{"n_layer": 23, "n_kv_head": 1, "beta2": 0.95, "decay_shape": "linear"}
Each number is 128 + 24 x the weight over its row's rms, rounded and kept within 0 to 255. Layers, rows and columns count from 0. Numbers have three digits each. The size before them is the row's rms in percent of the matrix's.

# up: layer 3 MLP up, 1024x256, rms 0.231, rows 87-186, columns 128-191
# down: layer 3 MLP down (transposed), 1024x256, rms 0.218, rows 87-186, columns 128-191
up87 100:129152136121111097108108113095140104161116163098147089128110162116166170104113146099131154170135154139150148133135104083157131150147152111152080115116123158158124161136149162130108107142110119
down87 099:136085144140110125111112150160127082105106189157102099201104083102081124140120083056095127156161112118139140092121125134140132151130143136129161168144124120079063105142130148119109112131189110
up88 104:081169152129129104132146154164109143124147140121126086117092127111113096131141124122131126180146134148117128156105136128140125114109099171117131133107103166128148147123118176136131120155135151
down88 110:096169146071112105120153127130147166116116155127160166136136115124113124123137114126105147120117121130127125125108147140152101128131126131161122158131164125117146094156066086106115133126146078
up89 098:164127111143075114138136127161146179123174166151116113137130170128152117150073149163195108127116158157105163117188161146146139095110132106129065057139103133120097124166106098125134133181168144
down89 105:111130156136116120106136119122110135105118097110097131135132094139097108197191125116112113105137113095159136142143092094153153129120124205162123141123142144160138165139127095134169133110139116
up90 097:133140109109139098104137086096118087133119128105140115147139139136111098109103140123170121101104145145101130151131136101148147126138165149145084141135116139108111125151167146118122155145097103
down90 105:134146096098148113141143120172102092129122156132125140135160133106095160163111151111144104140134110153090110099068143137143157123130134148129107136086093132132124100115129115088123151129102108
up91 095:134119115147111134120169140177181130161196143129148151104062132141163147107126129128115099135111138113138145113121141114122102121159177157118093170153111134151130171126141100126151168119145173
down91 098:152117166127129172137108131099127130167131143118130147143099144158151095109144149123190121105136128105131147152087170117136156153148108112124105134127139138127154139150078103136129154146124067
up92 095:169166155129088122108131102087122149153165129145098116104115144126115114116130123118158117121134124112114142158108066122128120149162122142152109141130125128121148133104104125061086157121152107
down92 099:142141111101161117162098144131116113131106183120091151123155104152167093156166130138118093109104093163144113097158111128077100150112098082130133108152135133122111151145159127156167147094086128
up93 098:157143155147077094110126151152098127130148124094122122132133134147106113116122136112132102130127078135113125121121089120140098144203121132198090118133132116139145068111144151113124116144123188
down93 106:145139140141125161111114123133116128148112152148195081149132082095138153153091125125197086104127111130150144120082164064163130130169135176133148135111126120141123119143116138171117093135125127
up94 095:133137131133162127154137089159114136129137118108129102122177139172097135169138084099147120140148127148091089116132138107107088134108154146131073159129129137139129137145141134132089075108112163
down94 099:118146144135168153114138108177158112133132100144132173120137161105117115124116158159118161078111152114114166121136137081128134156125131202102167123134117125161145127119123115147100177082107132
up95 097:124147103136149091116126152189138108111158169102123102118170120131183127131113090117116135135119104138163104107134113122135167108144106121128153104130142143128132104102143164124105142194113121
down95 094:130116135137105174132140103127104131136134141149123137077112131164084102120105133118130161143093148113106093137142124087117154118120149151125121142146159096114153133145089150105144129111160112
up96 104:102143116127102148128124141154139105158154110139111104129112137142154145143129167129121144154106118123199115076107103138134140161151146164084134108109101082104124163164127138157102112158137148
down96 099:109113150102128110141160116126106180175115129101132101155140088146166146149208117176158142127100121123114129126110149134117154146111142121126105097145166124147121091124106145100131151081112120
up97 085:108147100152154184139141135125141112141098097134115155114102147141136086152168145132107124139157136128122109086134141150145167148115128143121141152143139151098155127142130131093106141137192147
down97 093:091159099100120150103115122097146099160159143146120120153103143149090123122131143139122092112134161154159153132125149122125167139138147117148163176110083152154117103152095129159185150145190130
up98 101:133155108119102129114109114159133159150142130101147130142109168154158056106126104158116138141112110136097169136124124125119078153129116139131104149142150137167152151108148126130113108103121174
down98 110:128106113148132133083112120120086160129119135141121123183124124117085105115108161140104104089158111091125153088120136163146146110152144140140151149132130135138108104113090137140098101112162134
up99 103:158133108189105130129126131123166150117123123154151132118132151107113102089136152130099129066140118163159138100158089097105126132141157114139127159147173088137174143107120143124143161071141069
down99 089:114119156104123148129097100150115085143129132103117091123165086144129205121125139106164136169110116109101085151156163181091112135117120137175125098125102132097126101116120116150123091136124140
up100 092:154139107112138143122145202093109071094152157123153143151130154139117130142157128124123165140197092126094141133150134160125090133129143137123158144121128119130158104079111113143141096108085112
down100 094:075108114123186139168100110123119124128088166134156150149110138147089127144098103114132128097101107157139168105117134076095135138068130101157129113137143107109148092154099141073129094130120121
up101 097:165142107111127130119094145147150113105158164104120098141153135118101077147129146153120127151074145112155124099136130161205115112109111120157158140124164147154138118152123120080125169129133132
down101 101:142137129127134109121130142102095133118124130147136146127146134133165127119104155165160109138098111118132114156101140096125132128146143103104134141097134135137139095165151125144179123150125121
up102 103:122132122171167110172124122173095133130167115135134112163177172126172141116140138125066130111108152116142097140140091107115089150076144088099127187154122133119187112180090105124107136149142131
down102 103:139126079132132125115112140132181117137169149108086137149129115106161131121155155149111096092127143117116105126111145114106119167132123107168159138081106086148143080118124123150146102144186113
up103 093:119130183095122121101146110106137111163156155118105125165138091115112086134155126131139152111164120102134114143107121122152122138146201137115096134159116123123135128164125124142112156130147161
down103 080:132077116128152158155117136107132153111129123174101147124103156144145103156101110126073147153149133146119116139135157096087172150098097114150137159127147150092109093129121148128139124116115092
up104 104:127129099113117132122133132119121130156106106150113149139070147125105091152152115177143108117107135129144143152174132113172119180129155103100107153124114179139118168155080175149124144125141092
down104 109:116133105150158125127134110149149143132103143135113100114156164127107163131142113104152110147135165094132145114130144143141111106154078109135128124122118145129163097172132149112153126104142125
up105 101:167120121127180161150110146122153119122093154107163157107094155073088135116144118135072159155131115090139106122147124123066131124153154117129121105140091098111097091104078113143166144140095148
down105 104:152128136106155138129097113162117116130119132132123132107174146078139133146124088130117123180155098156093109136127142144133138103136171150114131123088103105154160104118144106133141097120101152
up106 098:144150135144131151108122048126145091145134174122125169099107114154124148141138125115157127124146122151146095108142137101131089119129137125116097131149106107117131112131119173144139132133123108
down106 096:133129132182118106096124158133131124146103128159148114163131080123119161143095100150101086135124153158158132104136131109139137125125103096125122136126137099151188133124153126099109073104112169
up107 096:121112111117159130100110145129193123136173134113145125133158132152117153150103158127178081111147105104147108180131134149127126115103128140144181082158118166129140118107114132126141131089158123
down107 102:120118117155133145116132084144185119107094071170121076091166126161105141136124129062102131094121150110094110126146132108097147129141154107148133129159140160145153138091132134130133105146123158
up108 099:131109135083148142114131097125175164163155165091154132093154139108098126101124115086130154169147140120163109135110170137081162128098102108103152146142113121087108122123117127138152096158172117
down108 093:100117136181137112176078135140139092081111157154131129139125113110154148181141115172102084088107125129115148113129103120161113127094114090122122139151155135144125132142140099119106101124075171
up109 097:085119114124133173188142156163096111106165135096106131137136126103139112139123169152130141125184142112147127144139099134088105152131099092151152126103130117118100059130115150111166056116106116
down109 099:097098102125143123120119163152092087155114155145161162101130125110109132119111153128130117137104108198162104075063131116150143125117170132096130110134166124160174108147141114153114093121125168
up110 108:136173125093121170083163105158137123116120110136119117154208113111115135128117116123129171140106097123151115147130137149140170110132168129139175129137106099144113132131112124131101126127146070
down110 106:089103123121132125121112148125141103178149138147109105129098101116177127188142138114071152142153149098116147130147134128178144119163111139124110135128116130151171138137100095140145113119104135
up111 096:136133130096193160134120127121123099169138174133124136172092108153114112133126094099141115152149128157122133175171115180136101094122152155121074078101132106143153168119109137183136112109129131
down111 102:151111125086159123124067144097109156127144093133153155057160101110119080095142167097130113112106116123093137125122120134143131096182135133143121155103110078143153113138127122139144122117133208
up112 099:129118128137160083144159123155126160155111118068111121180110159108131121122126139162139128069102101120117110122152089099148157168122104131138136115145099138116137140121153130162117141123092124
down112 102:110101119141118176131085144128103100132124111124100099135157079098153106126130138131139074099183124138115149099079140132144146116090110181111106170109127110115123147139093126117109130155166117
up113 087:161134115109139131131145135152102145141104119110096132100088133136101150147078153097155137176151086111121166098124112072145175178078162142109118144117145172131154135101136116155138157133112149
down113 091:158112107104129143060133108130092094110129129152108158106132110122132120154149113086133120115117130146145109185118161105088120119132129204136142135177101106149155156168083094131111115121122152
up114 088:151158092102148096143140130124130145162097142145142095151126177137134102126111178108084104142132162076118117102126126128115111127141145113118155106118111126131110166107114163123106107121185139
down114 093:066123135161142107149118156169142136133195132141116105135125108104145190146139129132122099169100148122142126149168132121140143115123113132110111158147142134136126125141115139098141142153134147
up115 088:103133159099116152130139129095132104182138111142153162109143101148142103152135109164150159117137133118124155173125106119136104108146150169126120103092143137104176180102108146123131113138101075
down115 091:128148081111095099091154167106107125137082170117132123138135137141139128157126126139095127151132142109124156121120128126130141139108122143162148143182147124121130154154109126114103059147101128
up116 099:077103118105146158104134160167123129103128148138095127086115126125112136113109141151139092145159116139123130138103145175171093139120138127123108112128132127116183143135117139148113156073120121
down116 103:161181121107142150155163115141086085117134124146123134103101123109111133103113155126139112117106167130131130066187161130116143115161131101174133131108180121069119118115145092104070146135172104
up117 114:148124118136123164109173117120103117141125178121109149098156118099134113141125099149123133148098132133120094151134148104144104109150166102153120102158129158112143108151142136161108142191169088
down117 081:137130152107174108099070158144174131140100136133154153126119112127135112118108127132118137138119156112136163108136159141125100136113124153129120162125124128146139125158111093121126074136082133
up118 105:151095162156169121120116103131126113144164128159115127108151087110115141097102111148127158141152103089094133084103165180138152128093115135130159128097121126105148059122139124140134149130152163
down118 098:137098130133115140144140116106144092130157098096077151127146110099098162113152095085127112134123160123141117136086092077165114149161119102143161134155108158113132147140125123153127170126145152
up119 089:140155118133141102126113145081141069101123099108127142115149080115144109149144133094133141127139118133111066113201080118125147139080064107129092138145124115128122158137164108137128108137135145
down119 096:091168146083103122085107165124126127173117156118125150174125130107139112131157150116117155133106133139136128078145107140130106187152110135132137138113142086162113108137159145158149128136134143
up120 102:105106147120187140124152103140107102137099124114121143146094161154108125107129118101163125121193106107147120121153105129128142160154134135152165081097201156112126099139140111111102151112130129
down120 104:093147153134149173144093162161124105096109139163111127144145140141175180143130122139143150174122093135130160155139157167137146127167150136100130144144075106064087121139117130145118147128107098
up121 106:119176151128120125131119120140110135123104098156136130127089131133123095106129101123141160057138145112120140085134113141102134102118095153112129133132141133151147080127149148099124141124150119
down121 099:140133136088125139130099141130158134120099102142138103164158106161105164095100137119132157094101159124119137159144118089177118146111161161136100143113149110123166148161088071178165141110109075
up122 112:130126130140196142152128147161125111108065156114124193141160122156103123114113093128134137148152168105171092179117150136109115131101146102121095125150134157098127148100122089124115196164112156
down122 102:164112115138120116161080130136125137135123117104139146155127111116148079154129162097153140153193150143102146122140123119134155139089135158127149132108138079137135125160165147129099166135145103
up123 094:130126122104123063110126139098142123108119169097155132141089130135123109120180151171151167127112125135136145116137124074188108086116111113134102137160097149126097097175135135112119129135164152
down123 103:169156145155149129178190114109084130131146108104116148125074173130168165084164103152120151145140144116131094122111129107166148126103107156112152129135140146166128119118140147109082105114128075
up124 109:091090135113132130161169072134138106092169157096147117119171129138155126151160118076133122134149096114090155132145116133137119143143163104141130208095103103152125137117150108136111109050127132
down124 091:136082116142160197116053162106121130139108148144131145143137171129147122120147125150134141106145150116191126103121163127138136147105137104129195104157120111109167139108112122137107134167113125
up125 104:120180116164143114172154114136116148116100095106147154156126156107152097108122134124150111116112193145126171120091115113125103159131130116155134161114115133105109126101146138160142132135123164
down125 104:105152104136127111127113147128131099149137121112158097133167123131110132112126113113172138152165100169175125105127124105105126107145119137078177122163124128162140148118163114116149169149145055
up126 093:129150147124175146132125128093109107100152126130147152097133135108125138101129120151106162080119162107116098108143111144109139176113129117169122102099141142118145089180119122127121173108109124
down126 099:138121128125123144134139113149130120142115116110101113171168091094111166137163164099130092128127113099124137132141115121131141122134130154111101131152135082093101143099095133095102156126123153
up127 088:120137144145117125108111121121152084142112126100075134123134092145117132145116086141078159123104142093100117129141149076125112139176101159141138140111128144147119120166085104137134120120062141
down127 085:112119103126136128155112130117098138153139139163136116094144139148129108120171164134148113102139161128153140134156123134128185131099133089114177117143089115119154134101123146106082133127154167
up128 093:159119172128158175097088122140125120111145115120121170114152144125121114129141138148125138160107165123132121123153097150121177115164139153145125135136135096160081193142132144113116148142100143
down128 095:178094152120120132143105129154146125120112109141127114145114119120152119123123171152161138111093115137153145142139145133146144097092146109106085138127115121163183102117138085132136127156119114
up129 102:105142139150094100121145102125107134077127136135102147118147117125113114112154140159113126105111122088131148144106136128142130127132172120107103129152099113147144116156154146140156156134108169
down129 105:151107150155146135136128107137131106145166139106126134100130118129136145097128118139140125151146117156129156114097097095065146082146113123148169167118126158117112112115124112150114159107115104
up130 100:089131094171151126154119125124138108135131111128144144108083116144147121103156119121085111118127115126150149105147147105124112113154113113137138126117128095164127112126113107118090159147131165
down130 093:129083160126174164123150132141132107112117133120101108139080123134108165101120133129140106148156135111108163140105154096141142101129158133140138154126125151149100134100078142165130137155138115
up131 100:130169153173157088158126147164128110122127146089091148135127140123100111144136129132111100113117108122133108150125118123145132136143119088143124097104137133170116118127156176097092123164119096
down131 100:136166104134160173158116096118111150094161126133140112151126124091156101119103129134187130122158116113112107113154146168108110144120143136150103125156144133164150126100120114112116132085160133
up132 102:126122177151125139159119060141136125145132115147126131157135122127163108124104129102128149144116115118132143138122159142125054142096073157147145158135160127112092135163107160127131169090153125
down132 108:140106139095116151101167101128128129147081184128093127108151132128154109154135139130129136140139146115078174082132141075116121133099126134126144112140147081109146177108091125105145156117114136
up133 109:153167158145106116116122133123160141147130115112133162137118116141146145099111097172155096154091156098130117134140112137127104165131096096062161108107114115155118149120115079141192140157134109
down133 105:106114153164132130142097086092149129126119130113142129105145144157142116113105129142148098127153142124130130130103146121143134132143155147133214128150113108141134118153145174155138131145143094
up134 088:098105122118138085132160109120132154106123149141130119139098113150186149087110130126127156109100097169083136100146119129156110142110087106110152135098137143123134140127132122106109109121139125
down134 097:115120171149146111106168143121136131165098150118093134130166130125132096127117085114083142158127089128144119148108132122148151155146131159105163167118151120133181094096151092105127152124137116
up135 085:060116156139170109170135139142163083141152151102129139134106179188100123117117141139167140134131121149137097103124129156129103121078114122146093147146131166099147136152166164109071171162124143
down135 098:117125138141158126136095117167104115112112148129103101126126111129115131146116092074119131148157088107195123127132094095174156135152131123165144172121101135106148097125116111138128147138128130
up136 098:107135128129143122186111123164126169137176110139099098146140125193147117151137131106135121096154193108140119122133137160158133124141141123123145150144119142119141102134132146109118145160119142
down136 107:096139080135131118141115139129132075161133141108117115159146145123151150157126122097150131092133104095133176128097139144158114161120142152143148134164130113096111154117137130070075129137147078
up137 088:104135194136110142131138140082126145126098089146174139161120135128157143144104126180119165073108125140167135096155103124107077135147151146135125107090114098125143174148136126125112083179153095
down137 100:110151124161106145130133129126133093119118162112136091111120135096132150154094114147081143122120145135101098117147086163120103156150131109157084095108137142134133140134131105132147124143140090
up138 106:133107155127086123182138148133113133120177111161121156160162152152130093118111097144160178100088148088098148089122114161126112109118118115166096163127171162116127166107106094134157120109109089
down138 104:117096109138141152133133101111143132115160097136119140119126120113165123134102158113083115092073091084115132150146112128152119150075129122120120129123124073138085119111106131105127133137141152
up139 108:152102147107125166145072103159114090107147139143115125132137099150131132140154102142188074107174100126150119111130152119141129149098135147169122144184125096104089151123110145153158133156119126
down139 104:158145142141128116157121149122127104127113168126113133135149145139144092126163133122143148169131132136134158101112140144126115139110123140115168156116153108141131161095147151125133127114125099
up140 097:118147160103125107140117103114141078142088102141153109145115150073089127141097114127127114133127146083119107149126097099146138156126121136127113130136117119138155121136132143124088142131157100
down140 096:108110089177105110127112150113115087127120130132155121124167102093131166113133138151068086123152151157128106161143145159070066145095154151162140161178122124100154134105092125091191145137127124
up141 103:124101158136156087117144149100098097109107121101154101147150132084141087139152129123105113152105105163119134139162122158138159108151096141069112153149112134147103111164138124140136126134128137
down141 103:133129085168132125181102114163134138142126150115167111084144141135156098100121130136160147136139120176119147136105150155123159120136121150118112155123154139141143146161161108122123147114117082
up142 092:109139163125119141122110100146166121148134119122133131112166127138140143124136166137154100153165129114123150155154123128132118138121149120169129122134078105128099179168166154144152157103104147
down142 101:119151130066119078168162094116140109094086136141124109100138092139136165107110127111141149112124145104080125140067127112117149147098111120179149075111136173112141128125130179168121172188084176
up143 095:151086119130114136106070134138158106136100123122120122134112127116135132125140128158120154111137142145106151123134125076115066139148113097088153108148142151122151131113079091148150111144086139
down143 087:100113132107103126125105112115146140136129132087088148130151123127124140140127143109168097126131147134122124100086112147122183126130135151111154177152095108081159134178084129129090144130156111
up144 108:112168111098144125123116145136122135157137129140131146109177153118109142083124148122142112065133145157120133135144158106078109111121141139150126111128160105161176155152129129119155171081142124
down144 106:140115090115111134161160106139118151127139098184114145141128092136149114128152130111112105131153129104122134114102142152138128164138105146132152080085097119150109111108137190123147109125174141
up145 104:132100102121136107135137129089129089154151099085147121099127136135120141127156114179112108111076140172121112122141103091137086143120149162113130108121135133129166125148134153112090121107091088
down145 096:137132108171145156129103153078119153114150141117137127132151105119103103164130141109151128117133083090166135141067119127153134134132126126106115154116104134130158159138129155134178112143157168
up146 097:103130127155132104128160160112095114123114095125206139126126115098135172098100127152115172097125116168130119123121129119119131149141112139102144149142139124073116119109096152123105151176103133
down146 092:130162086136131173128116122121135119133111181117078190121146149109108158110115139098095082164114166122123111149123153125100141095123152128096111113183139098116113116138093107131106094127110113
up147 106:117129156118130136135150129173154151115080130103154127178086124128102120120139113116113107112110088120118133113137137119121109115065080123052077134091124186172148102128124142139124138125129108
down147 100:143144090167152098118148140136066118130114142162161118103175122110163166144104143144114125136085104113123130130132100154132118115137142101132144122126139134117142084152119106096152146118148152
up148 107:115124187112122142110124112127136123140137137114121140086169080105122132103120135112139107162128076097118141121153192086109105088157145103114175170106138113145105101127109120116120151120129114
down148 094:189100093165151123120120152105133147122110126123108125148123117156136153149142136139120116152146138090096145135145098115123147115100133127124085116163125161131176105169139139132174148118127128
up149 095:134152110157119145158136102077137136132136128188149102143122144111108125077128147121123093142117151101121110191155116114131130142172129138153087112107114125152098138137095130156166142155113121
down149 096:126172134168103172115138113166152148145139165148114132125130142132149106151118150100110139129132130102120164101127143186113116135106143150119146090135160135142153109179126102155124128165142109
up150 098:115135153087123103155124138128135103105077114129149115127145145141132121168130158170124123118102104119155132127145159167111089152131148131144138125151091123101139096139153144174138125090150097
down150 101:098119140132089150151127101086164148141127126149115121121114112105102155145109134138125105107128148146156103131113071132159146133084118094112160138149111104153152137106118129168170109089085143
up151 109:136125142168134128150117120114102115128153110119105164146137106139120109105113173131145115131135140145146152167108119129122091113140079140128099099100091139151144112120154143136155057133144143
down151 104:143129124147155160082112120051127114139140153140121142130116093136131099130136185116125127148136105125151124150125126114160139140116128133124105156147109123146129115045098086154107144113107133
up152 097:159163123100097119128151090125147120124100140158098131109115119180169137125095114105155137099102127142155064099136141129161119136136109152122115105104120138131162140095108131128146150137122133
down152 094:123126138107124095141112116110101106137143160131175127088114147108095115131114141097114136138111095107094097123146130128117156147155142108161162126129160140140123114105123084102102127098136120
up153 099:159140140120119131153139114130143155146130109108144139125099133181125146162148118135134149148090164117088117085158171094129139125146169107105081137095100119145166164153114133161130132109151136
down153 097:141129132086134094139122137171127134120170118131125148113155157130105113139098087168112143169139106143167156180132123111122107143122121105148110136104120110113143161086112144108127139159124136
up154 106:150105139114144133172129133085070157138145136170132068105090118165108174129108117113155151123059126102106134133148134126129115147128108167122108103144115127176144172131123110173164116201116134
down154 104:139132153108148133123127115104121138102126149121134074167138150121125126134106102120181076153123138105098148142190147120112144097135175085140107123149071127159150119114145154131099144085145117
up155 091:148146143150124099117102105155134128137131171073144109166101150143109110137108096144138069116127127063160133101129148109120164123133120136123136092125113141125117127142117080175106105119140129
down155 100:148121138176141110141084093154146149155138132130132129129102105117131134186099112135125125115159096119109109122157106083071164116114114096155144158133136100141145123091097103131110164111114108
up156 094:133114104136087090140129091086102134100123141140148118112160150118074066149120108146137139157152108160089159099146091093111169090084094129075107152144125157129129125159136125174165107121114140
down156 099:094125092126128150099133164127122146075173120170123133161123122127114130143142151112150130123105132141152181146129173121141092142105124174108129142110134134120156159136141122120148110115126171
up157 103:126114130088127106103131152127157118152113118146128125125098096143192121120078138123141135119141124121144099106159124106121117152118148116140117136134110117139168135103081141151133189074133120
down157 108:140128112115145091131131125123129128130121110141119098139153174125105135154119098117144143182105150134143123131152111084168163129130146130108143136134111151144126112114160130159133128156154117
up158 093:178132110100080152110122139103135117117137081125118132096135101147149114112164154142159132119129160142185144123124135128144140094135155121128127137069074087131137122145123163112110113120121146
down158 099:176103118150126131088103130157139111135130107169133164123116133155161129095123154149079125101143102131110119145113129085138122132152158130133120116160101135089157125111087127144164146147106141
up159 104:114121164146111080142157094192123144136124117142149154155172124139106088136093112164093144107123101104128144152134149125129159137092139139103146136113161129110132124120089167156155120141146103
down159 103:125140126103126153161140141142139115072125071172129114131128127125099145122118175084136134177118138132137173116140127124116159110130120132084139127141165127099140158114158107101177132099101130
up160 100:120151179091111089096158115110125123083113123132116102138127114134101159101136136120151103134125156131148158097112162118136073148108127118159164108129081133131151130136124139116103133097137143
down160 101:108084138147162108150162155164108123126128123140088170158109132133122100133153109102130090112154140162117153147070123124111158127127153176101166127129118143146171117161133103122158161159103114
up161 101:145149155144149149114131125127140154191087156087100129112078121125116122085119111105136079120145130102114095149133135095149190136112092155102131143109109089121100081145056103138084110102133076
down161 093:102202128071160151169119136150113101167149124108104090128120086089140109177163144115114146128119144128103164163160128129101132145147129072163120143099145110107145125141125138108160149142158112
up162 104:144129105133122157148145151131156195129123131113139111100128094131120130137130117079114125168123146152124103150126163151133090125112149106075108152074143120117114208143128136123111160167191121
down162 103:165123112108135104126190109174140142100136131123133133137127126138171112103160129120114131136076152152128141120109150147115142093135111161112125146109099144159176132151153085141119129149125133
up163 091:114099137155118127165114176128100157139168125152073122157135153123108122098142149117111090098114159093133151105136142111105109086105140167131124123184097140104098131086139117175134141114105155
down163 094:101125089135096126146114165154141116143142125113189130122110126126125187110145108113124121125129131147121092159107130132112133151099096149141143115128131111112137140140108125128142132145095158
up164 107:113136130118142126134118181091108151155154151138104133122154063105120124138159118144178138131141117146136130134140173131115138092113104122133152129135144138139151145090097189086146130149118184
down164 103:146152142100104114105143110130111101054125105115126139074145150133134153109149134137126119119138159133134125173129110123135122085096137145125181151118147102151164110120167169154095123111118136
up165 102:134093116080138152161141125108094115093093086153125127116103131138146094106122131116137115116153137091175143133141144146114139092106124148158112159153127110135145126161126126157168133165092143
down165 093:129161115122133109113078142106140175146117128113139148113137171095110135117167132172118132114127118171133108097130116134123116121096098143099155175138145094111159123145138111155110084048141093
up166 108:094111128091143129167118138116110141128153178137137103113068135106135124117119089100137124113102128137104146124140112106125145119145068156116141110128139120076130137128117112183138107141153155
down166 112:144146170143138092106159133152153143140130165117142090157120167099125088109124198141114135144114134124119084136129131107144093132159094098152141181107148135126158156092122150145119115096127082
up167 098:152122121148167158125132128111128084122119144118136110142124105092139170145139180112151143111117154110122140094127163148108107123127112127120121114100125112127148130106119155167116153153132109
down167 103:133121150123152111114132146122144097126107094153084121107085153143115092112137147112144162147123126122126147096137137133115143149110130104150117133164127126109153149137120104124099107142104109
up168 097:134137105135121169128121096087149104114099097099115161125154140096143154116104141106124088092156102128176112105135120130118122120118086146156113152136150137136115097139179127124065139157115144
down168 087:152116169143084100110083150147107176142145133166119114111128141136158148114116079125141132144119122117089150172118153097166151173124162146092169124159139066114155141066069166109139124137107122
up169 097:097117082106129129143142114145123114080121090129126104148147124103083100120137141147120151160142133118121118096158135161147170137103083111150171096152144158110112107116059148129133148128128119
down169 095:142124155125116137107082115123096137130154148130127157102154086119147127136112145110149147111114103138101093105122128132142083122117121103144128137109107161134125141157089104141158149116155161
up170 103:087170111173150127124150134116163119122117149145141138126082114155129117129122129151140180096132147120141155120148129155145115113131148131129160125137122145130127145122150137098143087156125126
down170 110:100141166160130150165126132157146111156118165147163117099099129127129097085129061165155142102152110130164135155090136145140091150124158122139181149176099061162135173109111092105153160162156143
up171 105:157128127145104071123128150125104101122136151114183125169088120141140102127150094132122143132110149129122136086140127097089138120102110127132077130113131156146152120109148131150118125124181108
down171 110:120100094115127076144172120128113167143145141168114137106128154160147113143112124125141158101154120116163119112103124194105122117132081100128123063130123157131137139104147110122076136153105123
up172 109:127123146147154164136069116169139141141090130122104130126114158130123161139129110113117155111114127113108127124172123077137140129159123110140124129118115156097132096137143071142120096065139125
down172 100:126122192110100094097121125106160083090101129095128161144150087148156107147168110115144120128136146096128107116101129095143135144098099169146174129097143150121153087136132104111141150183085108
up173 104:122078119145112119155121097158128127141154113152153103128138148097145159133146114134117136129138187118122137119114074118096129152089105146149119131146079091117131079115123112130119099095110117
down173 101:105147105100121143124125117127167159123146140145141123118145121113154135096117111116132103148133106128163099149123141161117141104048153119111126112195121112133154128137134102104089138146138180
up174 109:124187118143144124136108138176086127128179096112092130168099087175140112120119098165124155193128100130134164161085143092094122114068110124111114093132141127138120133112112109163145140118146113
down174 098:187103149134112122137116114135127104119133107096145127084131132078106118159178088102119109085161151090139138139139142137113092166113130149145104167063084131133134126144164128138097124154079132
up175 094:140150134122119162136141128160117112094096108101092133135114120121143143111130116096126110143124127101107156098191133161161134124095081176121095158078138106130139120129113140107109119091128164
down175 092:138128122139108137088073137123105159173120140150122087109116146158109121182084116186133111108107100111107098123109127152116135153112145114113110126157108094147121120132144111095147147113107114
up176 096:136126162110111106139160112155075156111136138096096114131119120104117120133128109083123126121147119102126123087155109105095115157094144114117176136123146134082140123083149095121140146130124149
down176 094:152105104099119118138152177116073116121144085092154130126142126082094149118082097123100125083134126132121082169143135164083129094126129141121134120114141138128127115140105128122142122141109101
up177 097:134123157101123151129135119117115110110124138113122117108139184151123136101154155066144144127123060137138098078109152122151144121102112109155136172110112120095155112096157168206093146134141120
down177 100:110129074129136125101118169134137081114117138123151127100120170142106150174149123107075127139162163131132128118087140122133133133141120161092185156131108113101161112148102143107134126135133136
up178 092:160172120128110142115090163110159151113163154110135130081130157130134098125095132151105117113151127155142124105117052094079140129135110132132105156110143170110105096142156124120114112125076132
down178 098:117106117172129120133133147121091112078115151140107141121133108151133112116104119105138111157118114148157098096111170113125143155100125156123175125155153107099147119110130150127111155102170109
up179 097:092136097134144123146154124133166146103113100156100156083155115099150152139098109114176139113131139106134159118163125155095129096141122141117153100135133110108149168124096113130175145139162158
down179 100:126153098114150118157193149107102082179118109102097109081142138138094132145121121165175066122096115125126128137100151116143116145108101135154131178172121057110122133084134155141094136107152142
up180 094:163158169091100121073118140132119094159158135126132140069094078114123098141148141117156162155133145168148140125126097086154103120118109128094158129140123127156116109077152141095127141140140139
down180 091:134145106102150116150153114127145154142124096118105124126142157119129113128129093113070161094111105115094126133138164128122125117099113135158115121101095133155131111172125081142116079122095125
up181 094:105121143165117110086105142138121141146115105158109086155176146122164126136125165127127163134070131134130140096137094147126122070175127180090136154140133086175121158114124155111117141124140128
down181 099:116154149063117157108112123133136149137161149179144140098105113115128102060111139133119143121120153111109138072151110130170153111098091132191122130146139127109120166171145099091128112103170134
up182 099:112130124072138112092096119098124130116104143123192178113135165098114113103141148155148123158119131137145105177117111145132149138167079140183116165083113102119142158127103099173117097159166102
down182 099:093131146155141119165120110144127150152141098144158164102110148094093114147205105167131121119065103127163187099093127133132150109107157126129151133128150106103145167107115196114139114133120093
up183 099:118141137126109107146090107134106094113128153103118139139099109087121104119093103146106092135121106126163162117166139125119118141112160127058138102170126130116155113147150098085132121123105144
down183 100:159137088095106124132129120137150165075132119150172135116129135180109148123118141113100094093134146172113153103158150135083136155111169132193092122144163104129113139095141137157089146103150141
up184 103:128115139092143125186124131139122172111141121119127146115109125118097112151096127162085114107121144139132065127133175146152119129106126090095120125127148117117139115139130119089124157152128140
down184 100:148183105145110134132167114133176160128171140123109114132080142123155130113102178083128114141136152161126113082124099141159148142140116135094120141108128157175179155170108154123112113152132115
up185 100:133143104149098115152106130121116127127128135156096114097125172088121131139105077107139150137154168108126136160144185124129159136119117133168124146147162139137098097125083088143121146130171146
down185 105:092146123150132145125165137114131146132133103133167113119113123086171109117158138178139123149146134090142134137155124151129116152109194121108138106120126147120168126166155091114140139151142128
up186 094:141120115108155090167119089148129141149123139123170149178165104157101117159110125138123141094160106118145116113123130160127138084126155065156114146103167131148124103095156162146161112116136107
down186 096:133102120156157127182144116154119178147123114139082168099129098145150136118121133155112097092160148198129122155126133120119151139128145136124076116115124097142118113104126141130171126105136145